config.toml
n_head = 9
n_kv_head = 9
activation = "gelu"
positions = "learned"
qk_norm = false
attn_scale = 0.177
bias = "all"
parallel_block = false
lr = 0.000815
grad_clip = 1.0
batch_tokens = 65536
doc_mask = true
dataset = "wikipedia_en"
Each number is 200 + 20 x the weight over its row's rms, rounded and kept within 0 to 999. Layers, rows and columns count from 0. The size before them is the row's rms in percent of the matrix's.

# o: layer 11 attention output (transposed), 288x192, rms 0.048, rows 202-219, columns 0-191
# v: layer 11 attention value, 288x192, rms 0.0932, rows 203-220, columns 0-191
o202,088,178,187,187,188,217,169,208,212,210,205,163,186,230,180,183,215,165,198,171,216,187,190,219,211,202,183,213,205,173,175,197,216,170,198,174,219,172,224,188,212,191,216,199,232,182,163,198,210,229,212,224,212,224,210,191,181,229,185,198,175,209,227,223,209,180,226,204,230,173,177,177,201,194,148,210,194,193,181,190,202,216,227,165,196,187,236,200,212,203,214,183,194,161,183,244,207,196,200,197,176,162,188,186,196,196,189,215,190,219,225,190,195,251,206,156,213,196,212,189,231,219,214,208,207,204,225,207,205,195,193,209,183,179,207,229,194,226,198,230,202,185,189,205,214,258,241,210,198,198,207,177,215,189,197,203,183,211,210,204,218,195,163,206,195,200,197,254,208,193,224,236,237,210,158,182,176,201,186,213,227,198,199,191,194,206,205,211,200,207,181,166,154
v203,094,186,198,205,203,218,200,195,196,229,203,193,195,214,190,186,200,174,194,218,195,186,231,201,213,170,209,218,238,221,184,175,226,199,201,164,230,205,174,189,199,205,186,169,189,234,232,170,224,210,185,178,182,227,231,225,204,237,200,201,194,200,221,261,187,183,189,207,211,190,212,201,198,175,201,199,198,205,224,216,195,215,187,247,241,232,249,190,186,192,201,205,206,216,229,214,192,215,207,202,230,227,177,225,199,213,208,199,194,202,164,149,217,205,190,222,159,157,199,205,206,220,231,210,174,179,139,219,197,185,211,229,213,186,182,207,168,199,196,185,206,192,220,210,194,198,234,234,194,192,196,208,200,196,203,212,210,225,229,194,183,236,200,226,178,187,213,178,162,205,203,192,178,190,204,201,191,194,199,211,189,193,202,217,180,156,221,212,172,157,191,197,206
o203,095,194,182,231,215,215,186,198,192,222,225,199,168,191,197,209,187,201,188,187,227,210,202,233,204,235,207,180,180,162,220,218,178,209,201,188,172,219,210,193,220,202,213,201,193,144,202,223,170,204,236,218,198,188,187,197,191,188,195,193,194,196,210,187,198,179,203,193,198,218,199,187,191,189,220,211,198,179,196,206,202,211,192,206,171,185,186,196,181,220,220,196,199,184,174,175,185,185,213,175,207,206,249,199,228,167,196,208,201,189,215,271,173,161,199,246,207,198,169,196,192,220,192,164,226,212,241,224,195,234,229,177,187,190,197,194,227,187,191,209,230,201,250,200,224,192,204,193,180,225,199,201,204,185,181,197,184,244,197,205,202,143,235,206,213,214,196,220,199,170,208,222,178,201,168,189,212,195,212,190,201,182,205,176,213,253,192,196,230,187,211,153,180
v204,081,194,242,200,179,213,165,207,164,220,195,217,176,212,199,198,232,226,178,203,179,187,211,192,166,195,192,231,179,212,213,204,198,205,162,206,178,190,222,214,245,211,247,230,204,180,201,197,190,189,180,232,183,229,187,231,178,200,205,200,200,196,213,201,206,198,239,193,188,185,207,231,197,202,177,166,210,200,189,190,220,199,217,195,222,205,215,184,220,203,218,197,207,208,181,204,194,181,162,233,179,200,201,204,156,217,192,199,226,232,203,233,188,183,212,234,197,225,211,192,189,229,164,226,184,232,229,174,202,198,245,212,227,200,193,223,221,185,179,189,183,229,201,211,182,176,203,184,212,202,227,209,188,212,219,240,227,178,202,237,209,193,191,180,174,222,239,215,159,181,212,193,172,197,158,199,200,200,181,210,209,185,219,172,191,227,220,194,165,226,189,207,222
o204,091,173,187,181,226,202,216,207,216,215,194,184,223,190,161,209,184,172,219,213,239,186,209,206,196,188,219,189,229,199,201,219,196,199,213,211,217,225,163,208,187,168,191,199,152,213,242,220,217,198,220,175,175,182,229,182,213,195,193,233,195,209,220,187,192,195,214,164,204,241,216,193,204,184,202,230,180,190,221,214,197,201,226,220,210,222,221,225,172,182,132,213,201,181,184,208,193,187,212,193,217,195,215,181,200,222,200,172,183,199,200,213,223,177,192,181,217,170,207,202,216,203,225,207,212,202,183,219,204,214,179,188,185,217,225,188,213,206,211,236,220,171,205,208,258,198,208,173,208,197,191,208,200,195,175,124,194,197,195,188,191,206,227,178,199,196,172,169,184,217,234,184,224,194,193,211,197,176,242,192,211,215,192,170,189,172,190,224,237,170,200,213,202
v205,090,184,232,189,197,179,235,189,247,209,199,206,196,224,179,205,222,210,200,167,154,207,165,205,188,236,198,197,217,187,200,179,199,228,201,243,209,182,221,206,200,207,214,193,215,165,202,194,194,211,211,213,201,195,210,195,180,209,206,207,172,204,178,214,170,194,242,184,207,204,191,205,176,186,214,188,161,183,175,191,219,237,197,180,217,156,222,211,213,203,171,186,189,162,214,214,176,205,203,225,207,192,209,174,218,210,166,243,230,193,157,211,197,200,195,182,192,179,176,206,165,187,205,179,212,221,213,203,228,197,193,217,209,241,203,188,186,174,190,194,187,224,161,184,226,205,197,216,168,199,195,160,233,198,236,172,200,170,188,211,175,187,193,192,177,190,202,155,209,168,231,181,225,178,199,199,172,231,162,209,201,209,197,197,215,188,194,201,188,161,200,186,185
o205,093,213,173,207,160,218,170,219,223,205,184,174,197,186,228,186,183,187,192,209,237,216,210,166,187,154,203,205,200,250,202,224,191,212,158,181,200,245,222,208,200,196,178,208,197,203,226,184,205,201,169,214,183,227,175,200,220,205,228,174,239,198,211,219,248,202,212,203,201,165,182,190,200,179,206,214,239,195,217,194,208,195,202,220,192,244,197,193,168,176,204,194,186,206,208,200,217,227,203,192,199,226,164,198,191,155,187,217,158,201,242,175,175,187,189,195,204,205,232,194,202,174,200,183,160,221,156,195,209,191,209,168,168,177,227,167,220,214,218,193,211,196,213,231,195,181,177,211,200,212,224,191,200,210,183,227,186,204,199,202,184,203,183,178,176,209,218,198,192,210,198,234,197,220,219,197,234,191,208,180,221,192,193,197,212,193,175,183,211,207,244,214,215
v206,085,240,153,215,178,212,231,228,192,228,237,163,164,223,219,230,219,209,216,254,189,210,169,231,188,180,241,179,201,211,194,220,181,226,199,213,195,180,213,215,180,206,220,226,215,205,181,213,219,209,206,217,195,199,170,202,246,166,167,184,208,183,184,171,227,211,202,191,209,184,222,228,229,230,179,198,157,163,229,215,201,189,163,184,207,194,213,217,203,216,214,188,156,221,197,187,209,217,175,186,170,212,210,199,199,197,204,210,189,193,220,198,213,219,139,163,180,190,200,196,210,205,193,224,180,219,213,189,213,192,181,200,210,217,175,209,184,209,215,236,216,212,211,214,175,194,186,188,202,212,183,199,170,196,195,219,195,211,207,201,167,191,186,229,172,184,207,192,198,219,184,168,211,189,188,202,225,208,195,220,199,183,193,202,207,208,180,212,220,186,163,189,182
o206,086,179,202,183,204,217,203,200,193,183,194,205,237,199,160,211,222,193,185,195,196,206,188,197,228,223,156,185,186,179,174,197,206,185,208,195,191,177,198,181,239,209,186,162,193,217,229,211,192,201,140,198,204,191,211,199,185,231,211,186,210,199,216,195,149,205,190,224,183,182,202,194,201,211,193,185,204,240,225,191,146,188,212,217,203,211,197,194,213,197,175,224,194,184,219,208,187,155,211,213,201,217,202,229,178,191,204,180,206,188,209,230,180,188,218,212,163,233,235,193,209,213,185,195,199,167,210,201,206,212,194,221,209,193,191,188,185,179,182,178,179,208,198,197,251,168,183,205,213,179,245,233,220,228,199,163,231,172,215,200,217,196,177,198,221,229,189,208,207,175,189,258,229,233,222,208,182,212,218,207,204,182,170,200,194,192,235,212,210,222,227,230,181
v207,092,163,188,195,203,197,248,220,210,208,211,211,167,202,198,196,193,214,248,212,167,207,238,183,198,194,211,197,193,225,229,173,231,195,193,198,224,204,206,164,213,202,234,243,242,225,192,220,183,205,180,190,181,174,215,184,192,206,208,177,179,186,238,186,188,193,200,234,172,188,190,192,183,159,180,172,163,221,178,173,242,207,205,201,215,191,198,193,207,214,183,204,216,213,200,175,200,192,172,200,207,206,196,171,181,181,182,203,166,180,202,215,194,202,185,201,177,215,221,246,215,176,182,190,224,191,178,218,222,210,179,199,176,200,182,226,192,189,223,180,205,216,186,216,218,194,186,194,179,193,205,197,202,177,196,216,174,177,147,210,201,210,207,176,222,183,212,176,211,220,219,220,190,234,232,180,240,174,217,213,260,180,224,181,206,207,185,204,200,213,196,205,180
o207,091,201,197,197,209,193,197,201,199,180,209,186,209,177,202,234,234,199,163,191,255,198,188,186,169,157,217,205,154,170,175,187,166,195,202,209,169,238,188,221,170,207,189,216,182,159,212,185,188,173,202,206,214,215,201,218,189,226,211,233,162,209,182,203,180,203,214,234,200,203,211,211,217,209,227,190,184,209,199,215,183,197,200,201,192,213,216,209,202,179,196,183,204,201,213,194,209,183,207,195,198,194,214,223,227,206,201,218,219,230,201,158,175,208,221,181,205,189,168,178,210,226,240,233,176,234,221,166,210,181,205,206,187,183,199,173,167,235,242,189,205,218,209,181,204,201,223,221,221,217,214,219,228,228,176,172,209,170,212,185,206,180,168,188,168,193,187,208,201,160,202,200,191,190,188,208,173,214,194,232,183,214,183,214,161,202,195,159,191,209,240,216,224
v208,091,179,218,199,218,225,171,196,242,198,197,208,180,222,189,205,214,223,166,192,209,200,176,210,196,178,193,208,216,192,216,207,157,210,193,198,188,223,220,179,210,181,200,210,181,204,197,216,231,199,233,200,210,254,202,175,178,203,200,188,224,184,203,229,192,204,208,180,193,209,185,170,199,217,215,204,170,203,198,209,215,204,190,219,210,191,204,172,229,171,227,173,187,239,195,199,182,207,203,180,192,197,267,250,208,210,206,194,179,166,187,206,180,252,183,235,203,190,215,185,210,224,197,210,215,199,232,250,202,207,168,227,200,191,219,185,192,203,181,171,210,210,193,161,223,194,215,202,223,248,217,186,196,207,163,197,184,197,183,207,190,213,197,179,210,208,173,237,193,217,182,235,183,185,248,178,204,193,204,195,184,196,177,192,236,217,205,172,193,187,172,170,221
o208,097,222,210,179,209,231,234,217,193,210,176,189,236,195,177,211,155,199,206,201,202,160,227,191,197,242,233,194,208,215,173,215,207,189,183,206,227,178,202,214,220,199,204,205,240,219,182,195,171,222,199,194,206,170,157,199,205,168,223,190,182,178,203,186,191,176,207,227,193,211,219,205,230,183,227,208,176,181,191,189,201,170,193,179,175,188,234,214,199,188,207,182,216,172,208,167,233,183,199,187,232,226,171,199,209,195,178,169,250,208,218,202,231,186,229,166,170,204,219,182,173,188,217,185,196,209,179,207,191,210,233,210,165,178,152,196,193,171,216,212,219,198,193,208,188,207,204,206,213,178,195,213,231,169,235,161,191,224,208,209,190,182,218,225,203,201,224,196,194,185,216,196,190,209,191,236,179,241,183,201,230,213,211,184,167,209,192,193,220,212,211,214,192
v209,089,203,233,239,207,163,232,174,195,228,206,207,203,179,196,186,211,179,172,181,185,183,197,210,219,216,179,239,214,187,195,210,176,206,189,218,190,213,173,200,222,187,197,175,205,192,182,188,211,199,226,200,148,172,175,215,219,181,217,189,205,172,208,197,192,210,190,186,200,212,177,213,196,200,212,213,181,196,171,218,198,179,204,187,185,193,209,225,215,203,175,191,205,214,188,196,182,219,207,197,199,200,181,197,185,194,203,193,189,197,201,164,146,191,158,221,157,165,202,246,184,198,219,158,255,176,209,239,223,196,197,233,206,199,202,192,223,154,198,192,210,216,185,228,173,158,236,176,216,193,197,168,220,180,210,203,204,165,212,217,165,230,173,198,199,193,210,192,194,215,203,180,226,216,250,228,200,192,206,209,189,206,184,178,213,228,180,193,189,212,180,212,226
o209,090,202,197,196,175,196,176,216,199,162,151,211,200,206,221,200,192,210,239,208,209,225,183,187,181,184,260,168,185,200,231,191,208,240,183,196,217,211,234,203,164,205,203,209,213,202,237,234,205,176,188,213,210,237,212,178,175,224,227,187,184,182,214,244,187,157,210,195,196,186,188,168,212,194,191,232,193,196,204,211,214,184,177,198,204,229,227,217,221,199,190,167,190,167,202,192,182,181,231,216,196,199,205,210,225,203,191,222,205,199,217,204,184,211,205,179,202,211,210,158,183,154,219,236,167,239,212,184,173,214,178,188,204,189,210,184,187,219,202,191,176,192,202,182,216,205,229,214,205,201,207,214,195,201,200,163,162,206,180,199,210,188,237,193,205,191,161,190,208,202,206,221,181,216,179,190,185,189,175,207,196,244,196,207,230,240,199,191,191,197,225,190,157
v210,089,189,228,165,198,174,188,194,260,275,215,193,174,163,206,201,190,233,227,228,188,150,185,191,193,203,209,200,222,186,207,197,199,195,227,214,196,230,180,205,212,203,175,234,199,215,206,183,216,201,197,175,198,214,213,190,232,192,220,220,208,224,157,221,182,168,188,234,234,207,185,242,209,223,204,208,193,182,176,242,194,217,202,202,185,198,207,212,190,175,191,201,196,198,225,188,201,215,198,243,193,217,181,205,185,193,199,205,205,187,219,190,195,209,182,215,175,220,176,189,211,205,234,218,223,197,216,242,185,217,209,185,170,192,228,186,190,192,211,198,199,227,214,239,196,221,206,201,225,188,221,215,211,208,213,204,159,215,183,192,223,191,157,213,180,194,177,197,202,190,225,190,170,193,182,179,218,168,191,217,197,234,229,230,210,221,218,213,201,210,190,222,217
o210,093,218,187,248,207,234,218,181,153,156,185,221,239,232,183,210,212,150,200,216,230,206,222,219,181,187,170,204,222,220,224,181,198,201,155,193,169,172,220,167,205,219,199,209,216,192,214,230,182,201,219,213,215,209,180,193,205,209,182,198,200,185,205,204,216,213,188,189,198,217,194,165,205,164,196,211,207,203,225,181,214,203,202,220,207,188,229,193,200,197,216,198,197,201,172,170,203,218,223,203,213,170,191,187,188,223,204,205,204,191,169,251,209,180,181,208,192,180,192,165,165,198,207,188,180,204,199,188,200,180,182,187,217,218,187,207,223,189,211,209,225,181,207,180,180,203,207,213,169,215,188,189,192,203,192,191,214,188,194,213,188,206,247,231,182,217,209,186,205,213,185,209,253,231,193,259,183,201,215,226,223,169,208,193,196,153,199,197,199,180,239,203,163
v211,090,205,186,182,187,238,174,190,194,185,205,187,249,199,242,208,208,175,201,203,193,225,193,208,222,196,191,147,201,215,185,196,208,184,230,203,187,212,212,184,199,173,183,215,174,190,197,196,173,212,197,171,166,209,205,194,183,195,193,229,218,200,179,183,209,205,188,198,232,210,201,235,215,229,195,217,177,179,196,200,199,210,243,203,206,223,244,191,235,169,241,201,222,173,232,182,175,170,207,204,197,203,196,229,198,201,219,216,144,213,173,172,196,194,195,191,175,205,193,165,190,197,219,183,225,188,173,180,152,225,191,197,171,221,218,194,155,228,196,189,197,207,219,182,204,179,170,189,181,198,203,205,164,178,207,225,203,194,205,181,202,209,222,203,222,206,198,210,219,207,230,175,231,172,252,234,217,210,201,210,216,209,189,170,197,196,211,214,218,181,223,171,203
o211,096,224,210,235,216,172,219,196,195,204,198,215,172,215,194,222,180,168,214,204,222,205,206,170,195,209,179,231,172,172,217,198,196,211,132,187,208,185,207,222,210,240,184,201,213,193,221,185,184,187,197,201,242,209,219,169,194,215,191,158,212,196,196,199,185,201,187,222,182,201,177,182,183,197,227,210,206,208,191,208,196,212,171,240,196,178,195,180,205,204,210,210,232,195,181,204,210,274,207,206,221,196,173,167,193,212,186,209,241,188,234,188,210,214,203,146,188,214,203,218,218,194,162,211,193,210,201,213,210,179,184,191,195,173,182,226,255,156,228,178,215,209,203,189,223,200,214,179,207,193,192,229,207,215,230,203,186,173,180,180,205,167,198,213,198,207,208,165,173,185,187,216,190,210,180,197,217,196,154,210,193,172,195,205,214,195,222,205,222,182,180,198,212
v212,090,228,166,216,229,192,192,201,183,187,162,185,157,200,205,154,200,203,230,198,172,171,188,208,207,239,193,218,194,190,213,183,174,242,218,202,188,194,197,191,202,175,211,214,178,216,198,213,220,191,167,205,183,192,173,221,208,229,190,195,186,231,166,218,216,213,174,209,179,176,188,194,182,164,223,202,212,163,202,177,196,201,203,190,216,202,187,231,179,182,203,215,192,233,189,226,224,199,198,192,199,159,177,208,225,200,192,210,198,171,196,185,234,246,182,183,181,219,197,207,222,173,190,194,225,169,195,221,199,217,204,203,196,227,173,204,150,220,202,174,188,184,194,237,195,195,194,192,207,164,242,188,241,221,204,198,222,185,188,238,218,185,174,203,202,214,213,188,188,219,203,233,226,201,202,217,198,207,191,236,196,207,216,157,193,229,194,215,172,207,237,213,185
o212,096,172,193,202,219,175,205,248,197,212,215,193,186,205,208,206,203,184,188,224,212,230,200,214,166,176,234,187,181,176,185,212,179,200,242,207,209,206,164,212,156,199,207,192,196,208,228,198,185,213,196,166,200,188,207,212,166,204,200,208,213,157,230,191,178,204,206,218,245,183,170,205,223,215,209,200,207,257,211,202,202,182,178,205,190,201,203,150,209,199,176,173,204,170,201,174,180,209,200,200,236,242,180,227,184,205,214,223,201,195,203,215,164,167,185,198,194,182,202,193,199,196,246,195,196,226,216,203,183,206,233,226,223,178,192,205,223,231,188,203,203,231,208,185,227,205,185,204,191,217,183,178,190,200,209,187,200,191,242,206,212,244,184,213,188,211,205,209,196,194,198,147,211,218,167,194,206,222,228,189,205,210,142,206,226,162,205,190,215,220,184,204,209
v213,091,210,199,229,219,186,168,239,177,206,211,226,195,240,205,201,180,202,209,220,201,187,190,203,184,203,167,201,183,207,206,183,211,199,178,221,189,206,213,199,162,196,210,176,200,196,227,240,202,201,193,214,184,218,213,171,218,209,192,198,205,191,207,234,222,157,187,227,214,176,197,196,265,182,215,217,161,211,166,210,230,234,180,182,191,174,195,175,217,170,213,204,167,189,231,202,214,232,197,222,186,210,224,171,208,211,199,215,157,201,181,172,181,197,191,216,216,225,180,214,213,224,197,160,198,232,170,192,173,201,173,216,182,229,209,235,237,211,210,202,218,180,183,191,213,195,200,197,231,171,201,240,191,206,220,204,223,198,191,181,202,175,154,206,216,190,194,226,209,210,183,203,232,190,209,222,171,188,195,226,210,191,192,184,172,156,173,207,204,196,211,193,209
o213,090,186,150,169,194,218,216,189,204,208,189,196,212,176,180,216,202,179,205,173,191,192,182,188,151,204,203,211,177,205,208,206,192,207,226,167,216,203,227,162,209,206,195,181,218,197,194,193,199,182,197,178,218,189,187,235,228,196,183,221,226,223,198,193,217,213,223,240,214,237,190,211,142,181,210,229,233,186,219,191,161,198,217,210,187,229,184,210,195,229,232,198,231,186,177,177,224,188,227,200,192,195,183,180,196,220,177,190,214,206,184,220,188,219,181,175,188,167,228,207,173,181,201,205,159,240,225,209,211,212,207,197,197,162,187,171,173,209,198,190,217,198,201,238,200,210,200,233,213,207,175,205,216,199,209,224,152,194,191,210,193,220,217,186,195,205,215,179,203,157,214,212,147,194,196,190,209,189,181,197,187,221,229,212,230,200,207,230,192,196,200,220,242
v214,091,216,195,223,217,202,154,194,207,195,189,168,195,224,209,216,227,170,169,190,192,201,182,196,195,198,218,216,185,151,223,222,202,216,222,208,183,227,203,182,207,199,248,222,178,178,167,229,163,178,193,165,196,172,221,195,179,209,200,230,209,194,230,190,209,211,207,162,179,227,219,182,212,195,170,163,172,183,200,233,200,206,164,191,194,219,205,156,211,177,179,206,216,186,212,193,205,162,180,183,189,183,209,212,178,250,177,171,225,220,191,218,200,181,203,222,194,199,219,230,186,207,219,203,197,203,190,203,201,222,169,210,200,208,206,172,205,193,168,188,203,204,216,222,182,172,169,192,209,212,222,169,165,199,182,178,175,207,209,169,183,194,187,181,207,162,201,211,207,170,179,195,213,192,198,190,240,162,234,223,209,213,218,215,190,168,201,195,185,195,174,197,219
o214,097,196,179,172,195,236,206,195,185,223,199,210,200,201,186,178,175,207,181,200,180,176,186,182,223,209,192,226,211,198,169,217,199,178,180,223,256,155,188,205,189,197,180,189,218,198,232,204,247,217,180,230,196,216,198,198,207,220,241,192,234,197,164,178,184,167,178,171,200,224,218,192,195,191,206,205,237,193,185,193,190,209,241,201,223,168,230,220,211,194,188,207,212,209,176,224,167,185,209,200,228,200,211,189,208,175,186,219,198,167,212,181,194,223,198,187,189,217,143,151,198,214,165,172,182,216,196,175,243,197,224,193,212,211,208,173,238,212,208,186,211,191,231,212,224,202,247,170,171,192,190,206,227,213,200,182,222,189,192,199,221,185,222,201,201,209,182,198,222,207,197,176,190,220,206,215,180,215,211,180,227,198,184,195,233,199,168,198,218,210,213,211,190
v215,085,173,193,217,193,212,213,197,231,169,233,232,222,189,195,198,164,197,182,235,215,179,203,160,173,232,216,202,210,182,166,208,210,241,229,211,192,178,221,192,227,176,177,166,181,198,213,193,171,191,191,203,170,190,206,206,209,243,163,207,214,182,182,234,168,214,178,211,216,177,222,189,237,187,183,214,211,215,196,190,203,222,200,201,238,198,225,181,171,206,225,181,180,188,193,215,176,204,212,206,214,204,217,176,215,206,181,188,215,215,154,227,178,205,222,187,219,181,200,206,198,216,211,217,197,188,199,190,172,183,239,208,185,171,206,197,165,179,188,210,249,190,154,205,202,174,184,158,189,195,185,188,176,168,205,207,190,183,208,204,215,180,210,191,193,213,194,236,175,225,189,191,189,205,240,197,205,182,184,161,185,209,207,224,190,237,223,183,218,194,190,192,195
o215,089,178,182,183,201,202,197,171,205,236,176,210,224,207,215,203,221,242,224,229,207,199,189,208,213,178,223,164,161,215,198,200,206,167,214,188,228,194,202,185,184,217,222,237,193,221,199,199,201,197,207,207,224,237,182,197,219,197,185,234,252,229,194,186,196,175,219,188,191,188,182,221,164,185,206,176,179,198,187,185,214,214,198,242,174,211,199,197,235,230,170,220,179,220,179,190,217,199,169,201,210,176,149,190,237,168,202,180,194,203,209,185,215,168,212,209,180,218,219,205,171,193,197,201,206,202,169,237,173,202,144,209,182,187,195,201,230,196,225,194,219,188,231,189,189,207,222,236,235,205,198,204,199,223,195,183,243,185,218,206,200,214,207,175,192,184,202,198,193,193,197,214,228,175,175,216,191,183,190,207,178,204,207,197,230,214,168,178,199,165,171,195,217
v216,092,195,220,217,198,170,211,207,188,191,188,175,180,208,223,188,198,155,173,242,220,189,203,232,216,205,173,174,199,184,218,197,186,209,250,219,192,211,196,224,228,192,224,217,223,185,226,211,202,178,193,219,171,222,196,198,177,194,196,204,206,202,215,223,173,202,175,182,174,169,201,182,208,234,208,209,176,169,215,218,193,197,167,180,200,205,214,201,244,186,223,175,239,179,173,222,187,177,175,212,214,207,180,174,195,196,181,188,188,184,172,193,237,194,224,207,195,236,195,209,231,199,207,183,208,223,151,210,239,181,194,241,188,206,195,223,172,181,195,192,206,201,193,203,194,204,207,194,188,227,207,230,158,178,239,217,188,210,227,186,224,218,225,184,224,217,216,202,193,216,228,231,232,165,223,181,180,222,202,198,228,222,191,207,174,199,175,203,214,183,187,175,181
o216,103,241,169,200,220,230,182,200,201,220,219,226,223,238,173,200,218,219,213,182,192,216,195,195,218,221,207,224,221,227,177,202,204,174,162,175,205,185,194,211,177,209,156,193,215,241,199,188,185,225,206,171,215,224,211,186,224,207,205,210,155,219,188,176,189,184,202,200,221,212,182,208,209,192,223,181,222,207,179,171,211,211,213,215,206,190,177,191,194,217,172,181,237,206,218,198,185,231,208,174,180,183,214,180,205,201,225,221,210,234,213,189,188,230,209,191,238,196,192,178,189,211,177,205,199,151,233,208,168,215,181,177,202,183,188,187,216,212,201,222,182,202,195,186,196,210,188,204,198,195,193,209,216,216,146,152,205,175,203,217,213,195,173,200,215,181,170,194,217,189,208,191,151,216,155,205,235,177,167,217,208,179,161,210,194,214,232,190,202,228,207,225,196
v217,094,214,187,207,189,188,225,166,207,176,180,209,160,229,207,223,170,189,211,192,152,232,218,238,199,191,205,238,197,231,219,196,175,214,215,211,178,206,214,168,195,185,199,221,220,194,190,165,205,185,199,181,231,183,201,174,219,169,181,206,176,194,229,224,204,230,172,166,232,173,200,214,216,214,221,176,212,212,226,194,221,178,190,171,177,200,195,208,218,167,190,186,226,223,216,197,169,209,182,218,158,183,161,205,222,213,208,199,221,195,187,218,234,190,239,225,196,198,174,188,213,217,215,190,199,222,189,188,221,175,248,213,194,217,216,207,219,180,228,185,179,211,192,209,212,204,220,228,192,196,194,165,173,204,208,228,194,225,169,195,211,203,230,189,202,197,179,167,179,223,215,204,225,216,175,193,176,225,183,221,183,181,210,210,195,199,232,197,194,188,205,236,182
o217,094,198,204,197,228,200,215,231,180,172,202,190,224,216,212,168,205,199,187,179,225,178,201,194,206,221,203,192,199,208,225,180,218,164,167,180,159,178,186,226,201,185,207,188,185,224,223,233,218,182,241,181,169,192,222,219,187,208,205,201,198,204,180,203,182,184,203,234,188,224,206,200,208,197,185,230,164,211,203,221,193,172,207,219,223,188,195,224,201,198,231,206,198,210,163,214,219,191,141,234,205,224,240,202,206,182,194,188,183,254,194,200,181,225,184,175,213,198,199,208,211,199,199,167,222,185,207,225,183,218,208,168,207,199,184,210,173,240,171,206,234,175,162,176,201,227,219,178,180,237,195,188,240,224,177,206,203,178,178,178,203,196,193,188,242,187,209,216,198,207,203,180,197,190,218,215,203,157,207,230,220,203,187,197,214,164,207,179,185,200,215,230,211
v218,086,185,211,219,201,238,176,186,202,195,235,154,215,184,167,211,172,227,228,183,175,187,185,190,190,190,197,195,211,222,181,184,202,224,202,203,181,230,212,179,213,212,156,221,148,212,167,236,198,191,216,181,221,188,189,190,175,193,190,168,184,234,219,175,177,211,193,190,231,237,212,206,200,190,215,201,227,203,219,216,187,160,249,215,215,177,175,195,207,189,162,189,214,176,226,211,220,223,218,191,198,214,207,203,217,192,227,200,219,175,205,215,218,213,184,213,231,196,169,182,199,179,218,244,230,215,183,221,186,194,211,180,200,176,221,172,186,207,207,162,254,212,194,221,205,200,191,180,208,213,184,212,230,221,169,218,206,199,204,214,202,193,164,188,208,193,226,230,188,186,190,211,197,199,201,194,198,198,223,185,229,224,184,219,194,186,175,212,185,243,208,209,212
o218,084,210,208,187,230,150,226,194,200,211,175,168,209,220,204,198,226,138,169,182,199,231,209,189,212,203,194,206,230,211,220,183,220,185,195,181,230,175,196,151,198,196,225,186,223,221,211,189,236,170,186,240,204,191,205,202,243,214,169,216,222,160,207,236,204,179,200,197,189,195,176,224,212,199,181,215,237,210,187,200,209,200,146,183,201,170,198,213,177,179,183,188,224,218,170,205,224,201,214,201,221,162,187,186,175,231,177,196,204,215,228,191,219,197,218,224,179,188,162,210,188,211,237,165,199,195,209,178,207,210,195,192,165,193,196,208,211,224,181,207,171,201,215,205,182,184,220,164,225,207,203,197,208,187,195,209,195,203,223,198,224,207,216,178,218,209,181,209,187,194,236,189,229,224,156,217,190,188,226,216,200,197,233,191,219,189,216,201,214,192,204,210,199
v219,085,197,205,175,235,204,216,167,158,163,229,162,186,184,178,218,198,198,218,227,197,221,239,190,216,207,172,204,213,211,173,207,231,203,197,237,215,234,193,223,200,222,193,219,171,177,194,233,201,209,186,183,207,181,210,217,205,205,218,202,187,205,220,194,192,198,179,206,190,204,185,216,233,189,213,195,216,219,188,215,214,197,186,176,204,200,180,190,211,184,222,212,197,200,163,197,196,203,220,201,244,230,192,229,212,180,162,177,223,225,189,199,232,216,214,193,235,217,192,214,176,160,210,224,180,181,223,193,183,191,206,212,205,214,207,202,211,212,201,187,205,182,186,160,180,188,165,203,193,159,202,186,188,187,207,220,220,205,149,171,169,195,181,182,213,165,202,231,200,193,235,194,186,184,212,177,224,210,193,218,194,166,153,171,243,195,186,195,178,176,197,226,238
o219,085,190,198,220,212,201,193,189,216,256,209,209,192,225,212,204,226,187,201,165,180,214,210,213,205,194,231,183,161,194,241,209,205,211,191,187,196,209,214,206,180,174,240,205,205,217,185,197,203,192,193,204,202,206,217,200,234,202,180,209,196,206,172,200,189,220,249,188,188,188,194,215,196,235,175,235,200,187,177,185,196,212,214,188,196,191,198,209,204,213,220,181,215,186,225,187,201,215,175,178,154,193,209,172,200,182,216,238,179,175,200,193,221,181,152,211,177,175,210,208,217,183,203,204,214,223,188,190,190,196,242,234,217,207,169,201,194,173,200,188,187,208,211,201,191,195,200,179,241,184,209,226,229,182,213,171,180,203,251,196,211,136,214,178,246,196,212,187,218,179,170,206,193,217,207,218,163,180,204,221,191,204,194,221,151,176,187,231,239,176,209,197,191
v220,091,207,225,201,199,216,183,198,200,178,210,196,167,210,200,198,197,172,161,208,192,202,180,208,205,239,182,176,225,200,230,165,170,226,194,220,192,215,213,191,200,214,178,225,192,228,219,205,210,215,205,207,199,199,197,189,234,204,220,194,158,218,189,179,189,176,205,185,228,205,226,183,172,212,186,179,185,222,179,211,216,200,206,206,215,152,171,169,217,182,157,225,212,231,197,205,192,179,200,195,167,204,215,161,218,190,246,187,204,202,231,213,207,211,207,203,198,185,221,191,194,256,194,192,214,189,150,224,212,217,183,201,171,176,171,180,173,195,168,226,194,199,207,210,183,203,202,210,207,169,202,232,235,193,195,180,180,161,228,211,213,212,215,183,212,142,170,208,217,220,203,200,181,228,199,215,221,191,181,208,179,183,168,225,205,245,196,181,189,212,216,186,206